config = dict(
    head_dim=128,
    norm_eps=1e-05,
    rope_fraction=1.0,
    bias='none',
    lr_head=0.0128,
    batch_tokens=32768,
)
Each number is 128 + 24 x the weight over its row's rms, rounded and kept within 0 to 255. Layers, rows and columns count from 0. Numbers have three digits each. The size before them is the row's rms in percent of the matrix's.

# layer 9 MLP gate, 704x256, rms 0.192, rows 270-306, columns 0-127
100:138106109124092127078125174114132152133137140162133130097158138116120102107146137118132142110133147135128108161118125146117116126121162110169154154136131172107109103091112136124139092122125079151143120155071127065111133137120112134139154122152090106122101084130120112105134118143102125129137095103124120177137138109135158139122156108131123108124117106151116108113127093128133151096144
105:139117140132131177101101132146140113087099113132078119139089161128096101127153159121140142133088168100118129129121103112089118133119127170153153140140090107128107133135196079155108136117112158142173181111131094144108132128126113138112108101134140156097127147091106124126169116124096118126132073101166138120160094128123102111101142156098088138134126081109098116160097083102089124146125
104:146156121151105125126114096134126134095127111121105123098157094150131138140091110144152137145157140148147041102110124135129124122122125082117129131166120107126123132088141056118143131106104120081157164147092161146083119133137144095135150140111138099087141071138129144095126090148124143138163103185133082151121138123128116149106107165108158114118141106103132130132091130192148119128095
101:180123076123139133122133154177150102187162141155124092144122121135103142147115160135128135105125098125125125096122147106180100115150142139119092147121124141110138150118112139150113127141132105065116059133067144176104181105108106122145086099164142166163080161120100124118148150116140138131106106160093153134155142131132130158138115150126144098128134114132123145150103107106163114138152
097:138145174127150100149096130131124161116128076170113133160121126129143139128084140135120063110121174086144131130117147120112143135102127127079133126115195152091108104120136110093110141117098144122126137166110132144147114121120111123081147102153151119113163146186113127121119142178131114177141150152155156164072120134155137134102128158092095158119141144097098133168186091140131141144135
099:138120139135125097079127108121172113149150113141142129066126134124128144183119101114119136157146077114096176097115122132109125154079169152151148155143115139122116133168096113153106138097138114135110112075113134130073120121096130088150161155097151117128126113125083150136119170067131136146146152137131110116083148151128161151107123103151111126107106103133145093168158146123130131128106
105:140106105151089140152095152155126120109137119116223093125107151152130118159095165150132137147156157095099157129171140131101152127146096132120150137131130118138127154132127184163118108107110111105129118124140110148088117154098136133125130150111122155129136115114129159147108122092109112128131099085149093117102110120112112134136129118096114159138130115107116088124127141129115147139093
097:124127118114104124146110122169143121151128127130066157105089100119146153105108132117116129098137138162172084089136134164150140142111093179115103075140092135127109088149149127125139128126127151110117144136122136110156172163110098112113157150084142144091071120126100140141115140081126087125118129104103140121125117107121111124143128170099088104142101123150140100109102117107132164121140
102:146100138137112173109089103136134147116096106177101103101091097146098122150111127117149151152133169141078115129107126160082155131155123132116151143165113094139131147148169112116133150121083148160167106165156156155142117121100093090112147119132106095148097148142114096149135104107101168139150138113131104120108124162134107149164148066116092136117171141122143131111177127162124130133118
081:134155044120149157108117137152149111107127150133134147128130115120130115143154115141126117099079143146122132122116140143129095151127184135124143131100159161096093114093150106139130128119121095145134119152191083093142132126138153154138153159132144133116121105149101106131121145123126087109141119123107123110102137126079136132139152114094111123143112080149111116103150096099090150133114
103:094128157122125113103118150173101107091134164116097129153103128103155131131133115104160072099200098113110055102105144172107077087150142117128144124169140135114143125144153137186128121146122085135121165125114105123152150157177149140093162111141161150129093153090141140093155127134135169097150088125130105129134138131161124104149148143131140105111157131119120171107090152156174132127112
097:157095143163111132137162119130134145140120104116113145126124111094089142080161134114097088167101144119116169137109114134091099103070156157135116120123140128124119089145126082142138116122117122054165097157092102113148096173159107129109093122126130105131136131149108123135167136112094117123125145116158132120107150097162131102090121105129119137125132120135165131124147074117163099103109
098:099100148114138126115118120136103112137144142175126126105101119152148116124122126130069120099116135091094155131120163114078149122123115116096135102105081129107105142109151144116119134124128093094106135120130160123137139091164133113090077130102116179128123116127147139146084135112132146127114101111122142120141122136181155116105122088110096117136108157129118115118159148143101086097141
104:147123151098157140171122092155138143106160136145124125105136085137089120128134137154134172149152121127110136117164136111148108124152136189125139127110171150116123125134117123140104150131140100139140150094097079116132163134154150165139194121159144212092114128110115131113154125147125135094112130106114126157094132079185120110109103142148109140119095105098102124135081158133157114109109
104:101147115162146143087098156136107123114108133163116139114140198114142185119143121145129139137132137134145151130136172134093106142165140120143121157112113145122132136086148143126122107118170116147117119128129099131123109123118143138145140143108153130132128125115129096090162106134142117142092096137095083110116153141149143075113097133105124105076128131164120142134125154140113156108102
100:143177143145110156159094105136149127130150153141107121140159068148151104170151095109137141139115169106153151104161071153080111130152143117157139078103140117132122116107132139094146171118110111116156131148144135139102121102152116109122133106098103112135160128119122111109097136174134126136177194117157121076113132126160098107138098186135146118134095120162128099167109116101134108105141
098:129155155159160083137114135147098127119135074157100131102128111133147129137127123124148106076180126127147116159157147145109109136152151136114117129137152105109142142157108098144113115151107109174160109071134143187134075130122105088115154136127077116145176126114151170123118123120138128144157126069088104155135167102129125149149127123141143101102110102117106126123112117136106120094141
099:137145121118137124115112125146135092118139160131130137118127150124104124143118129126126112133117176104164103127071170087150146119089127161117169115110135118121093105116145136091107149103102161111099110100115124119140141113128185152100117112162147158118129101153148154166129082154108111134148182138129119135120131133128154089139138115151105143111106099141096140177129116084092120138136
103:125182154148127160127114081137125134117104093142132154173101114090130109117091093124139122129095153157108090123137082154121136158142111110102151149152069145097119091117128113129150140116163154118110094153094111118142147117156108163154132100136141131117154091158116089139125121119122120100104151108145175131164100112128130109101117091204163092116145131123144115135077123162116108130127
099:148122135090123135141115104122179122119115127126094166181128124138177129100154164130123081135115104106127114112130099096119126121122133142076100167114084136088142140102112135129105158091103127117120113106098135211176143140107123128115103106138147107167108109132125101144158107151122118181149138126155194099131118151106132167137132147133126120166137181101164122124124119095138114159117
103:122108126122129115129121144129125173202166114124159095100154123122127100129167104151125118163081166164121145144116118095133141122093166133157135087126112133101099128129147114134138122117158067149121090193092101135118140133085171135124150151127153107143150132135157103098138112157122122120142093153093144108142076147122121118121149116140131118103136085156134084071161119112129067100111
098:124123095146117107122138152108116137137108130103118121090150100141189093142137165114135108114130185152140168110123118157125140103126127128125115123124116113137122117151051133138120126159136161130101107119127115217098119090148137126159152130129101188151113134111135129155164094181145097108102124144114128120114111145149132155120088126113138131120136141117142153122102140155135119108087
106:127138081106146121074109141107109098090127152118109147127144120184106136138096121140120101126131092123153126144148139140128130129107116166131163098114116143088146148129098150094141169115097081099177119142122170151172155145185122161153135072128100121133170121148139110124132128100115162107131107140151158071100161125108144109139114130140124106111103132115108148132122115090133133100104
105:177114115143080100152113132094145126145140136131106142076172111136121113097161158145144128110139128106124143128171099143118151105121135168104168112101144140109095120126096133143128132139110135117139146156076112124145103129129120127135119144140124133101106122153127118152115112138140081113085118197119117111154095150152112111126123093113144116126115107123131140157117121123160125079105
099:132136113142145142102135083156127146147143112116166140127210096141095148123162170133132146132126164112122129139120167104125110145127144121142093095142184133102158153120118163106153135123145117124087134138142154125131143066091098124114103122109109146083144160144098155116105169192177158107111129103173087138109098140157113115108112138154127123137177149096140121143156150162110113141180
103:148052121096128114116163119136123158135152092144155106139124134106086119096123143114159105148134174103188101126126094141142136122126130119138132146135147129104104127102141144107128120077095110158168091084142131149134125107121066144084133117158136127090107073112148110136097110084131115133162104170111101154114067116115097165138143141122157112094083133105099103105109138084145126126140
103:103074116138144136119137116128120134083113156173123137132117174127160161113151118076144113176133103102123146139156146201110161106161142145125126096149124122113156148088109165174096122101115124164141155134116152112114139113144154108145144131163137144156112097151129155065175123144122112136123118139137142133117139154135084180132131150092128115152113132130176092132107133153127123099093
101:175104087078163115132100153135158142149162117194098167097144086133117148135115161114125113066127127135126163143133110104106104137110104089134125154120138129144129120133135157121095144123154117156135160094127144120124132156079104151147108115127103121123116155145114164166100103120105124113111121104141132108107132119086140112156159153126161111154122093111129131106151149132099123174103
102:157147125104101164125144135113170097079115156108131168149097126087127172119154178112141162182138143167138128108146144166126135112132124091115121145122076122121100131139129103112118128150148101119136104117087126117135090081078123117109075135133125155113169182154124112113131140102155107119106130089113147089150096138106150178104110104130140052119148110138155106121132134158116152142119
102:140128120158161111111118111088097110123140178131127126144130106116142160111133087089118153101160151154180107103169140085099149125130060127109105162143127141125138082103096154178135157117184134091116126145115088144136099126154098155187084121107143134122126081121120111108170132103124098086102127153099129116144155130124139100151115161144137132120128121176120156121138115138102125112155
100:108137163133149114102108139137121156122121087146118157161117156087160125093133160122121125092097106138155164103114153137172129142144140110123082116137135123097099113144148131135133144148097141149096101110153076106083131114131136105123167145116114137085140132111155127114123116100156106167144105121101089103139099125183089152114141119090142155079176120147120174103090163126115129165138
099:160148152185148133120152143113168127090127120177147113083119093115136114134126113125099121120117112142142175129105104121126131140112148102172105133161106125117177128124066126175130143096092147145157110134123139114131118126095128152112141151131144130178131177118159112112116134103158100172136140116164119127140108160144117145099117116149097111116150098122173135099125097164132144130146
099:171117100154110133095124181125149109149089145134141137115153074162154144108128111130097101107158174107112164142117092064122151171152127149134143144169122151112107100135156163160154155137118164180160110153111128107107150147127118174115140113096137160154116168134141152156122159106146109164099128160078167106112122122123116140158107126136121126125124145186120134132142076119117158105147
100:175131121161089129138114119122149166142152101143091161160142133131132097117121118139161157109143134114138101154138139161124114111097099170087159095145089127099126089083112133111046116132148161146139137067118115149114088110114109140136142124157117114129148141124159143154107108108110132126141086177087116149142120149127117143113097165108141109155171150101151149105129133169131173122119
104:119115144106182128136159111177130140089132157112071111174109146144118124145132149131128126086173112150128102082098137160178133163133156076165149155114109129100152110095118112167142138084138110130157127131120126127124137157155093178144140123156141103156139155140101087104133150158139089125165124121150167127140151087157084153180121140154107115091097109128126134113128142138128148094137
101:143140097142118142134108141152123169166114156137144137105142101154104143101123136109111118122151140136150142125130138125137150139093153160108168124144145142118150125101130121135125148153113122112116154116119081130145146135167146092102168169129113133178159117147114105086121128117100147123127136133119154135155115103140166118176113149109164116098103115101103100116196092093137161125151
101:161149148146113154101105151141113145130091118127120142103129170095112138101173121170149152147155119086114137149127112129161134109106107138161107107120120140151122104135127127168169122138114131109108100093103085145158179096157136154157086125100154147158156103081172118133125107118140133205128128137133157100172123158121145128134126177121152153124093098111118146113136064127102174103133
# layer 9 MLP up, 704x256, rms 0.206, rows 270-305, columns 0-127
108:118106158120121135145101113129116139143129150154146084129125122124096128121147117128145120131088162093187110126102136145103155150126127134162134107117120148125108161179099120125159143082114099144139125100116152104154145139113147104105119123153145137149147132139114147142114114162080141117101173113114106092145119113149135150139130130124123138120175116133130071144101102163117129221124
102:130109093075113138159115137149164151087124120106137115083130098144108124136149107125130123102122129157153152152136146154125122142121156124109108129120155122097118132120114133082140145078090144121155090145144164089113115151111131130118152118103149122107143105123110114142123142113106103108160142132108116109127129111115127160121115139162148119155136113101130159082104124144131120112126
103:107111119130125128091123094139143163134137112083123124155131133161127131171153147096103155105159118145118105091158106115147129114107162122130103121124168133137088162142155094165106111105113115094113154119129118121083166114166153131112145129087177091131114107159090129107136159149154176113176088147135104128172133145165124124120145137062154133129121117142099131110148113159107118172110
101:134115158080139138126115141146142115119090159047133116137145126115167097097081090145144115082125128100163164125092112100131127134093124133138109151149132106144104131142143102146131129107127143133094140134110176108154151148114176116119153130126119156110127120139104106081144107119159132104116102113179113144166111159141137125090132109182149173122147130101137141119173113111093136109098
099:126143123171113159135142142159113147114170134133152162090123142121130156121166170111093116145123142149118070085140124132145103151097128118120122145141124170189121139115131067127123089147161149096133099139206080148152140124147124116123117087123128132187151149138156113081138126116157133146104116148164112098120136103139105139133107137147087100140135159137170131120110123106116145138109
090:145143099129137151110148140127151101136110160101095160122139125120131114171149177124116150157114080130138151096099140158152102092109173121161083173104138176114116107153101099122062139132152111146128109099119112120152108175112143104148131153082087150150159123173110117126088161110088141142097137096137157119132164157130196124104097118149106109094156139131175149136105114092105110146100
099:153167122169156116157153148155151064121159152164116154135139152100147143144139109093103124124110108141129149120134129159119106097110141127097148180119135133100106145130117185160091107167150144152148111103149128154113094150100115132113156137147148127157141166119132120127108137131153094134121154080114105117110151151063120142121116125133143175088150124105132113106149140131139127082132
101:148125124166100110111118152123123112130124121190120159131145143172104131146112117140144152161114148133081107169111200109110118105158088130098158086118139126144072144141061117129177118092134151075114149147118114131125110135137123142119137113110111129102139070093157159130098129095156110159140114115132132163151146082155132098148164127148102123109143148119125064131171150142131143129125
101:171119139152130125149116062064148095141124122119125126087182103151151151107150102096130098121164123147165083145110111131117103129140096131145144152131138152145106157121111095080150108142137133149130103130063115124209122110141160169134116104116117083145162155145097117123145127163086098144146140129125134136088101145117147129153107139099143123147135126115160129143160152103117121105092
104:124150141112102107102106122157140106086144105093134162143143146117126154114092135107168164134143132103124153141124144123108125079151145118103174158132102182080135165167127147149142133127142135141123132122100134158090156151098152087146127128153145146167152129122100148167109109127130151135124124147155126112125091132179088138121127108126171155135112134057133109146093095104135149125168
101:148161099196153117151113145172103153111093131147077124168114122148130103106139122178141138153126194114157137147131115083149128163096132173141118141124141157107126145151148110118110128161134137133146103128144111137114141147116137129092127096148112107170101095124125161146119150105127124107127102174139153117103125126069105137086161117125117127147114135138164131101085089092129129143156
097:129139117131142125152141165079109114140117130134138110150150103119135071096143148121082099119124159128130116153096135161102113108103094173131155140146125142164175138127100122124181094126140117134115074150106093125094119138126142058144117107154129094099112127099126101102133068162137111129121122128175107127109123103158117089101102128108126156125133115074187122108120106155149155165123
104:122114128114105061133127146120150045114089146118137171127137127099088084141131126145116102119125159168128148117082119136065152131149117153163098136136086139115125113093152117115147132123158106144104148141096122103130115130110112130109101179097099093145097135106116117109181111118155133167112112112153088127143134138086136109151099136144118057101125099071106166140128106115115101123147
102:115104112111131098145148142136115145097154151147110131128146085117096111133109101118145098159128112152095108121108133134089126112151150182164142140119130117122140137173131143193150156151155116121128142125137143161130116169169154126132126141147153175147140113103131182142139062134132106097157070132086128114113083119089146156171156109154111119137098101091153116111098150130121106156105
099:098126123144130159131153127123146120115107159134114127111112113121163072177154116144122113106098118139139152126108134125116148151115080135152122127127136123123123133127177094179150159115127166132151096085109161107157150098151148109113105122159092152058128118091133165123158121125127106099149113146164133151111115115140098113122137155121114098117112137117142101140124135134198071146161
102:120170146137133123152083142164137131158129111119151112152166113127161110142122122116136141144138139118082132100142122158111076120095176139111088148134115120130123090140155109138126095154117137115152149079127158104124132137104109142083134095148123187136128110127152145159128160119118127128103124164136106141122106091108136135121133149109143142131151108152105147170128138159067143099113
102:136141145151109142138148120142163140147108167142163136187131101133141142112126161093140123106135135068126131108131129139105126097144091113102133154074131162170130151124151164140103140126118117108136125116111151135124112121117110135142128164163167088140131181089139160145122137177112139148139106156077150096111134168157118158142127126123142130174106136131132124135165133094118119139058
100:102155129150147182132131138160122124100121145157125125152108123121138156147157120104102116144141105097119119112122126141118123110110118123112134127132104134191140163163124125092177103158121082151161101133145163173138093098127090097115144147102146075126119097130128103133060114125142128177123097112157110116124069147122147142103137144086127088139158165149125115138149137112118144130108
103:112106115136063133092153148123133121142112146137132155150146130143125131125102178139093163136151116100142143095098140099128106151128114096115173097131145133120146110121137128068127059120129102101152126143120124151134126208079115095136124107106122130098095176145138168117140110106127165155100141103098115101148151118119122107143109134151137092118114127162091155153140111128130125137160
101:152127131147177138142112114125113126117137098107144106123131131102108135082127181137132105135106150122124110145146050125098097120145161128165120141113087065166159127099107139115143108152121138138126129124130139144120137117102191125138097130125093137099147107126127131139180136147138152118098121104097105130132130138104161131130150107127102143183132120131132108105104169166104072131126
094:129096094097110141142141145132129108113141091093125115115118137113170138160163118146133141125129097119138132129131091122086092163142134166080126119085125145121164139175137159173122124098139117119092167089124157134117122162114114153114131147086130108106156125153152104148138091100094116130166140133142135121132138084139170129147107106122163100136096085090146107167118127078117123098146
093:127138107117107174129158120137136091117111129080178112127124122148109160176110126109111126125172102158125122133111152124128165094158122123096096164137142136127142147128131096143129157137113106145131119178094125120123141139141130116125128078154152118115123143137156135083143098168112113097140151136182150158167160145132152152116150110079126122117168091127098136117160137149136150136154
101:108120126140135115111147113121114122121100138146118143114138147166071143140123115113124067116135114117142134074123153129143168084104103133139135142117120106128147116143106167106111142124153134095114120148117197152165141101144174115137164121094114150153110095139174098188145138141117124150129123123148167089110157133164136138120114107128148056123123131146132156168150115100122124133148
103:145157104074148126163148081081130119116095143136132111136111146124125129126101139121145171163131098131131097168190159120125134129175154141123111148120111100160111128088160137161142131091148145127129102126104130149088078141122163149082120138101104084092158131122134101092117081146119127137119126104127092158117145116136156159158143134120121139133105167155142131120104139144115165186187
101:112122098138173129141127126116121162098117124137132164115146126159142107150170170153174134161117101123142110125091140167143153107108109131113126071115177112146150170138078157176102159125135102133119143104119117147105095102123137140099123154126102135149129119169112152156117088136096136126124140066118126132156131107170163133132118163154129119093173128149119147116124116124159133145155
099:100128122154135118132152173076098175127113128135116159121161137115149169128087115143103165124117131132141093151118154097125115120137166133119093138158152123112088165119119106142095105122106116178182099113072102155112135166131115154118085144116126136104160134103127121116141120178119146123154143121136108166060132082129129143132081143146130155101133113151130144076108160106084112119135
103:144057111085136119128174178129126130142108156138102091150133161109153161157093067050121124167152127136153168132145120140118127107146125151098121089127148140112135136103161131131115093120143122121162160102141125157160156121149139116146171135164109103105154150089126113111131134150169152165082114159127180116121146112084135140093144144101135132146105141103113149129075082160121136091103
098:121131136134091139088160114132136124143110104140168115155159145129116131115124137106122154103134151105126202101138158154109140158125107138162141103092119132127130130123117103140121076080157133142169166143095095109119101160122143115164090150108161122080118112142134109147110126136149155104091074078132138111134152155161139153139121094163131151144107112117154143113147078105089139119094
099:139110118159117137124145145136123125198094138107171153099117096113127130138156117123133094126179117154137136160120127104150121176128183143132140118136134144117162133108135103104137115146120182082144127088130146138127154116109104119070172084123164127099150111127129083134150094153138150114123100152134128142149114136124164123102143108129118103109130169103108131140126078102191121144102
096:135107111081145154127097118135112126112143182097147109109113055133106160126095132091062147151142167130113091088134104150119128132153192104115084166135170106155091121109111138107070103175109119142162115102136131075116153114121095101125128080101135106115141121120120154119140133164110134128154125096175094138131142151113141170152122155167100170093116167133138129174118132108118125132168
100:109122140130130093130101105156142119141134130103090150147133126122085129103125112144112125131130081161121105167175153116142134138187116128119144146131104135132117127098097142141114092119133125101132099115125131137148140152144139161146133121155138123123135125121162162099136135145144133145078099146132093146112119172156075114146113165082112147118120132126142136104156094108126110116070
099:141087118090107108113146105164157121124153152149116126116083142175119093168124150138122152143120159073098114137129187131145127098143126170122183136114116111129067127128152119095147120127138123124100165130115141158145129101143143151116128103160113129132144077127092141137119169147116107089118105136125123127122124156121176116158125117130145157152155143121088117133139120122102130119120
101:139106140081169133122094110141110125151169123129108152161167171088149118155125156155116138108110098118132094129113126131127124144126103119086166137109092104139135136153150112163158112129136099119166125109139125098180141136093139094099083143121162106121130096123132123123147127156147151119130093150111058138138100114113150146121137161118188126118149131139104130103180153091125140145108
098:102149115128099128146132158169128111156069122130114146155131126123124092126112143106124174133124111139133102155127130115132088116143141119132121106142131097110127095119098120138107153128100126116153107133149138116094138159115127154105099127118070121129151126144077131119157137184159157121141092123109164124150110191096121159106122156171126093134162184111141148152142102140130144157137
106:126143138134120112095102167118125100128145162126173136094153115157116117158105123147159117087104115098157106140136154128114114163111123130108141139186105120154129077127117146149134105137121162105085087117094118176111135118119112135082156140150161083139084155092158146142125151130133144121088120099145125131132162138137112105121160107100144142108122133147118151117097144106142156132096
098:133118107092144101099132139101160134155127158072087136162119107095124140133161113152091115114097125137158141145136097115178082170132172156088127117131111149130133128108130152119150151165142106123137137133138091125147189103132126100150128120138147121149128114109124140125165122132124112118144166148112126145115120130095110138119116106114096121080148103131123154133130098155124136116125
# layer 9 MLP down (transposed), 704x256, rms 0.119, rows 270-305, columns 0-127
101:156173118127110112143167135174144096156132117127151149153110080125157104147136114146121145095159162088150130164129124117165112112064150130087146127102120132184142113128124128143098144131166164103146112106088161135128099126131101179120117168106135174138125109093115127115140151114124101158148150090140112134153139115086168127146112139136134144145161128158124128166147093108126111130112
099:148105094105119141131138127103131127085096153114135151134102124112193134121142153118156122077159111137137177142112099135127157141161129116101104119116129135125145131124131142115109127118120142123112143145102122113124153164069140121111143101134121142145108128123119158112137154156126138132109112097153120106126166125169170097128135161127115161151073157094113127118152098113106083139122
102:095145178138129187123132113115102084118173099126113129136130133192125127165126121108129131130135138130154139134127156088142118185134141136141158109126138121158091121108089053144099122116108117097151136134112118135136131137106138104117137147140110132078098128115167188133117141095143096130154124139146139173094132142105121148128137134161151167145167129091101168086146142097173129147149
099:130102130133099134125117091064121116134121128163107111173119148158130126151119135150109105114134161103133139142112103100108115130142130114103113145118121138077187130103135086145078077137099144098145150143000147161149112135142118107144112146099112094145141088151113136155106109150138159084169107129128133132116156145112109177111131097113105109101135123156144112156117121097175124110113
097:123138150165152141121093150143145137119121143118137097179103131153137149170125096164132104101133067106110118096129154129107124109104128149112135200109100091151095112146129127121158125135144163119134074138179129126103103155124149155131185168161125161121179149141148109135100161135098149113179103132163089131085105144114138109113132127140114134159192151147168083093106140157105123131150
094:113124133113094135165090145148119095156107147145157151116124145165085110107132172137113131133141142144130136159108109138131117117136126118108162188132139116129126127144106145157119120129143147161130118134125123156154151162109128113166154153143118117138101137191113156114083129120141131160155134104102172139138115158167077129168097119128109125138134130122157108157117139129071082137125
101:093092143150098174141125157168139140145114167098168122129160155138153165091107151122173152121150132116101136158113109103155083163144121125139144121097119147143149142141138108123166092122124141140132110138097126111094111093156094184113160097116124132125155106102152151117143115120133116116098168145153178117065104133144136131110166092120105139110138134114124095111120123107103128110172
100:140084129108169100142156092132150123138122118187155175144122150123093154093093142100127115139120083111142125116144122102136103149093101123134099118109105099096109113114106118107112088140141099139095097122188144142144132156157115130117133125145097151112172117116142114107169149120136123138129133096128105131128186115115154109149134131146137153084125124103136088138113131137124132122142
095:118134138108163115102112167117122137139136139117175120152125164140116129091126105148153132120153118126113101090186137136140117105135124138113131123107106111127078123134143112092144120164136152147140126167124120159159160131123149105102128149161171081127117113139119054126119173089131187147129117178129141110158113114135167134117108128102156138161174175168135136121152117129083077091150
096:120102103152143137129095084123173152137117124155108094124108128155154120131118128125128104127147074149155119142148133143165135110087100113162109153141139089135103123132106160083132110123106137139107126143075133123137127152137173129133095144157139153132101125091167121138137144143158109125133127109128147154113141142158104107106098109125125116119163159125152137154129132114156084116162
104:141115179108106149129148166136159114126162133109110139128149092143130119097085181119121125096179156116119125129125125101106148124120117144125110107181138099115133165139141135103145146102129140166151127129114138130134120135158153124116137170112098118092085166122151140121148168149099115114109108125121082158120122138109113091116132115155120131093161154135140145156130172148124158096144
095:118182138176151133091159146116114161088145121150130101177170087113122083107140114136114139110136129162093160114092106110148146157171168116108104164148162163165099091073150170145111133128153104139099120122182148126143123129133138134171153148147104131147096106124119150148101126152109137126185133116144102090149107118166125134106135090077095103088121093135133116142117151111148140122117
104:158113114125123150164121161122124148100138173153124173144131132132158133130144129182142101150111140103106137134139155120111109099150144119148112160164155107166105148117122081094134117176117107113123142151122089093140097109153111138109144096090097116110133149127127103158129114134146105204145121139134102155151140149128137102082097154184111110183130153115162093118160147088124106148126
106:100153132149116163130127067113126137124175144144150114179107117125094136103133142173117154115145108110097139150131139109107125135110142135149132115186140162163134134130108116127129111144118129160146102099149113121137110152106140137090132166114104088105125129092149150101098127152120067133137124139093123167174139095136130160140083138105111153128141109138109132185202165166151151114092
102:137131130126120097126147144161163121130140141138114121136108124174145118108110095177112127095126086118107095112146119116111145136064154133143157125151145124129134145126092110148104077128151100135123180071104106148165115118115106109143175085120152100117088103111119136128194103111135139088069111137097161137109104140201162115153176146118124097145117100127114146155098143159152109126140
094:103093082120125154124163122086117108098125120130135112147112184131145159157148137137112131091160127118144128101142122117120128184120131142126128156150111096114123150156153164097104155143145141099146154153080136114168132150136107115140120138092163172197136147115132114136109115121151153146095102120056137117161134112116125127113151151126120131103144148137126104140109151114104124150095
101:090115125146117128153129111100132179116106113119097114085109129152110132139147126130123164132099124173095145126131101086098124146132179109160200173073130113137142181140133104116145137148167152121084155117129118123119154141133100130138113090113119152127125139132124133129183134168138165114109126151138105089116149155100100133151143134156114102132087108116130075123107125148094109119111
102:110095089105130096123141086131142115115109091157184154118126097122133155121124110115149139164163125157151105128132139104118150138128144126101121136105108121120124129129129112123122122122177116094111158129131126153163114128126112101154111134110168122165128105152155113147118143090119111097139152108179111104099165117126131190089097167105131123169147167095147092104141110183091152097101
102:141124167111103116146134127123091142114124150138144139127135110149130138102139101131147121094129152138064129155121111058156105144166130146128139154096099100151141105150135104125140172117135167087115117145149115120169164139139159131106123111081114161138174161155123132146142109098093133148130094124086133151142145122137120144145143143103142110103120124156124126126139127126090084165125
102:119102131125166133161150116143126155138155149139108158111156156155105107146104132136117124126123110123109130145125157095149123111100143148108123132134183098082083130070122176123124139080105118133123115147165150110140111135153139101115112130148179112133176154120112110121133108099122132135107148164109129130131155099131127139124119126141130134105101117128078110145116117140135153122123
100:108157134140162104171078128127127117148109141092158115138109110100124112141117095136133138146119142116125136120138124120127099106117115143158092076135135099136089136119132141108158151132129145084148108118162149127134089113131110142081152178096163110180150129144149112120140123095108098161133099136129143157135157147142170137133113113105137142128090084101131159140097160148098143100120
098:124129132099166110148150180155146161127109134119102139136112122126143093165110133135133118167118103132118133117110128093170152140120131142156104176163122084120172104119145163148108147102134141130105073091111135108153118196105173108125114148070120141088113183191146138129107114148143123138108112127187088131107123114122149138170104126122139109165114133108090138139108136135124112145085
107:094137112096130162117098165125112144114134140105077118141175131180141110112099068146139122120124154124134119164127122183123091111147131131136148133133092144108141140155128157139152132110111147090139119119168140124175175135190103145142122145132098131085140122081121164141076117101116154098095138144154090136103130102114187085122121119174126123130105127108080152128118109132166133119167
102:133132110109122140103136123110095131119104136133133148132114122113107116115140193123140131143118164139097091171132098097122120125131157135136108130064060143166108122121105189172143057106107101117120145116166103113146117122099133152143129081130093130124135122140116129137106128116104111138119178127133133154122135102164056138124113150113100095121122098156092104132130144152168099135132
102:120106138100106118118094142121107110146163126090178124138160104123147142189150113113160114107087072124117138106157145158161136099108159120123134121108085134181140132116110097158109131098131105143176098128132122150189110092121109135113134161116196117152094125150115113147129107116117130123088176126133141117107133130147157094113118140166126145147141085160120090094151126110099125084134
096:085114165122157161125049165119137115133149150152105107157092152142151134095119147078138114191128129110111129137130069113115136100122149117134153121111089157100117174167145144121153140124135138168163135136150127150127143117123130168135122157166107142112150183105118130128135091126158147113107142106128081179131124135137104152123107108174136163094112158096120136147187110121137139134146
099:094175147125095162090139126142126097117074107153119097107106111109077111156099102114116136165145140148087198094123123100116138152116143124125169138116168111158115154131121144088120088145152107123090148104151130130130151143159176147165172105108152099150142138071130152119122149098126156110156123113129133135129157107125111130159126134102106157155141136078114128128124131113151103121116
098:210125172098132135173122198131108118109159116161113145128163113104135125093096104158095161124128159134116112152095117124134120131127107126120108128108140129141070089088102107079148160129176134109106153104172167122094111106170114120115068133182108102127145100110099119141151129134128173151128099121181140085121123105139126118144136089175160117145107142158139108145143095126080179161138
096:148156129133116140108146110208155146158145123098129133123162105114124161148092156097184152155144098143130091183112141109181157138133163129132138104093111142147102127098099130137116194148127119160158125157122153151150134082092117137107094115136138151150155133131144070140100161134084154138162120153158151121139157137158124127156143126112143176101137119081150139124127105116132101130120
096:136132124128165082112124151118123115139134076159113165129111138080145115159117164166115091130122152114161129142138136096153080137105121112125151090132171114146147078169142142163150104154138123159131103179113159158106107133122151118148095113113129153137137118111078167152078120136134109117129093126124089116141092097138120100134150116104129158133148140135131133091147099070117144185099
100:115103112131114236119148127150093112129142128136150147107108081105139105128090114090118133131159145160118135145122146139149146137149107152120113164117132138083111159140132151143146103166073135108110094109085107104152173145136137081146166117145114145083104087118093116151147136121115123121138115159157139110124082121123111110124135123125124117098166143095140102110114112102116101100131
100:131151141067110138151121129126112123144113144121114190123125109133124131167127160110148071135114131117123083121162119145123140102167124116158135153086120114144136127116122138096157150117129154144096188107060126138129100112108128105132129143098159163183089084102152123136127119194102085189138110117151143109123100123151110135117135080134136110094108127145086099112156121142103119148128
100:155154152116155105122092163131097150109119140146113130129113105140114083130126125171157154075129109177139165137182109166120127108158152171131101104132126162118117145158129112127118141114144105069111124088136138137133129126094126123118114096123125126134096176150123104121118124140175162098138135108173133118150140130142123096113168153122092183052185118137125103101122104145141088081146
101:059113114102167105114127101117130149162095085144110141118099178145093100158131144104116160130124131147138132082125103166139145144141125137116119125157138130128130139121091131133144146120143128147127093161132110082108110103114162140135122128111141143125182103124151127145120093138147130146109110138101132139126102189086105148090132146085146160094101101114156095124113137122185129099116
102:137144170153123127176140113090133129092131109156135113091133100106126117115111135134144140140108121096082113142132115109127132135136137128151134153136119135112157089122129122107106087125110133136134167123091134083131115110142162137094107148124143121151162123128138159159119124112163132130149177139080133126142131141123127172100109162138167138127142136147123144147204122154102139106106
101:140120156116123106106098125131118130163147107094138138133051112156123147092123119160081165071136110168117156108080148147140121146153099154102135082112123119102127116125132139151109098133155151144147176128166133145133187165126112122105108135133133118140102113106151125096138163132108117116102131169051096123119096137112123113174111133137133131150135120137168117135110164115147121116117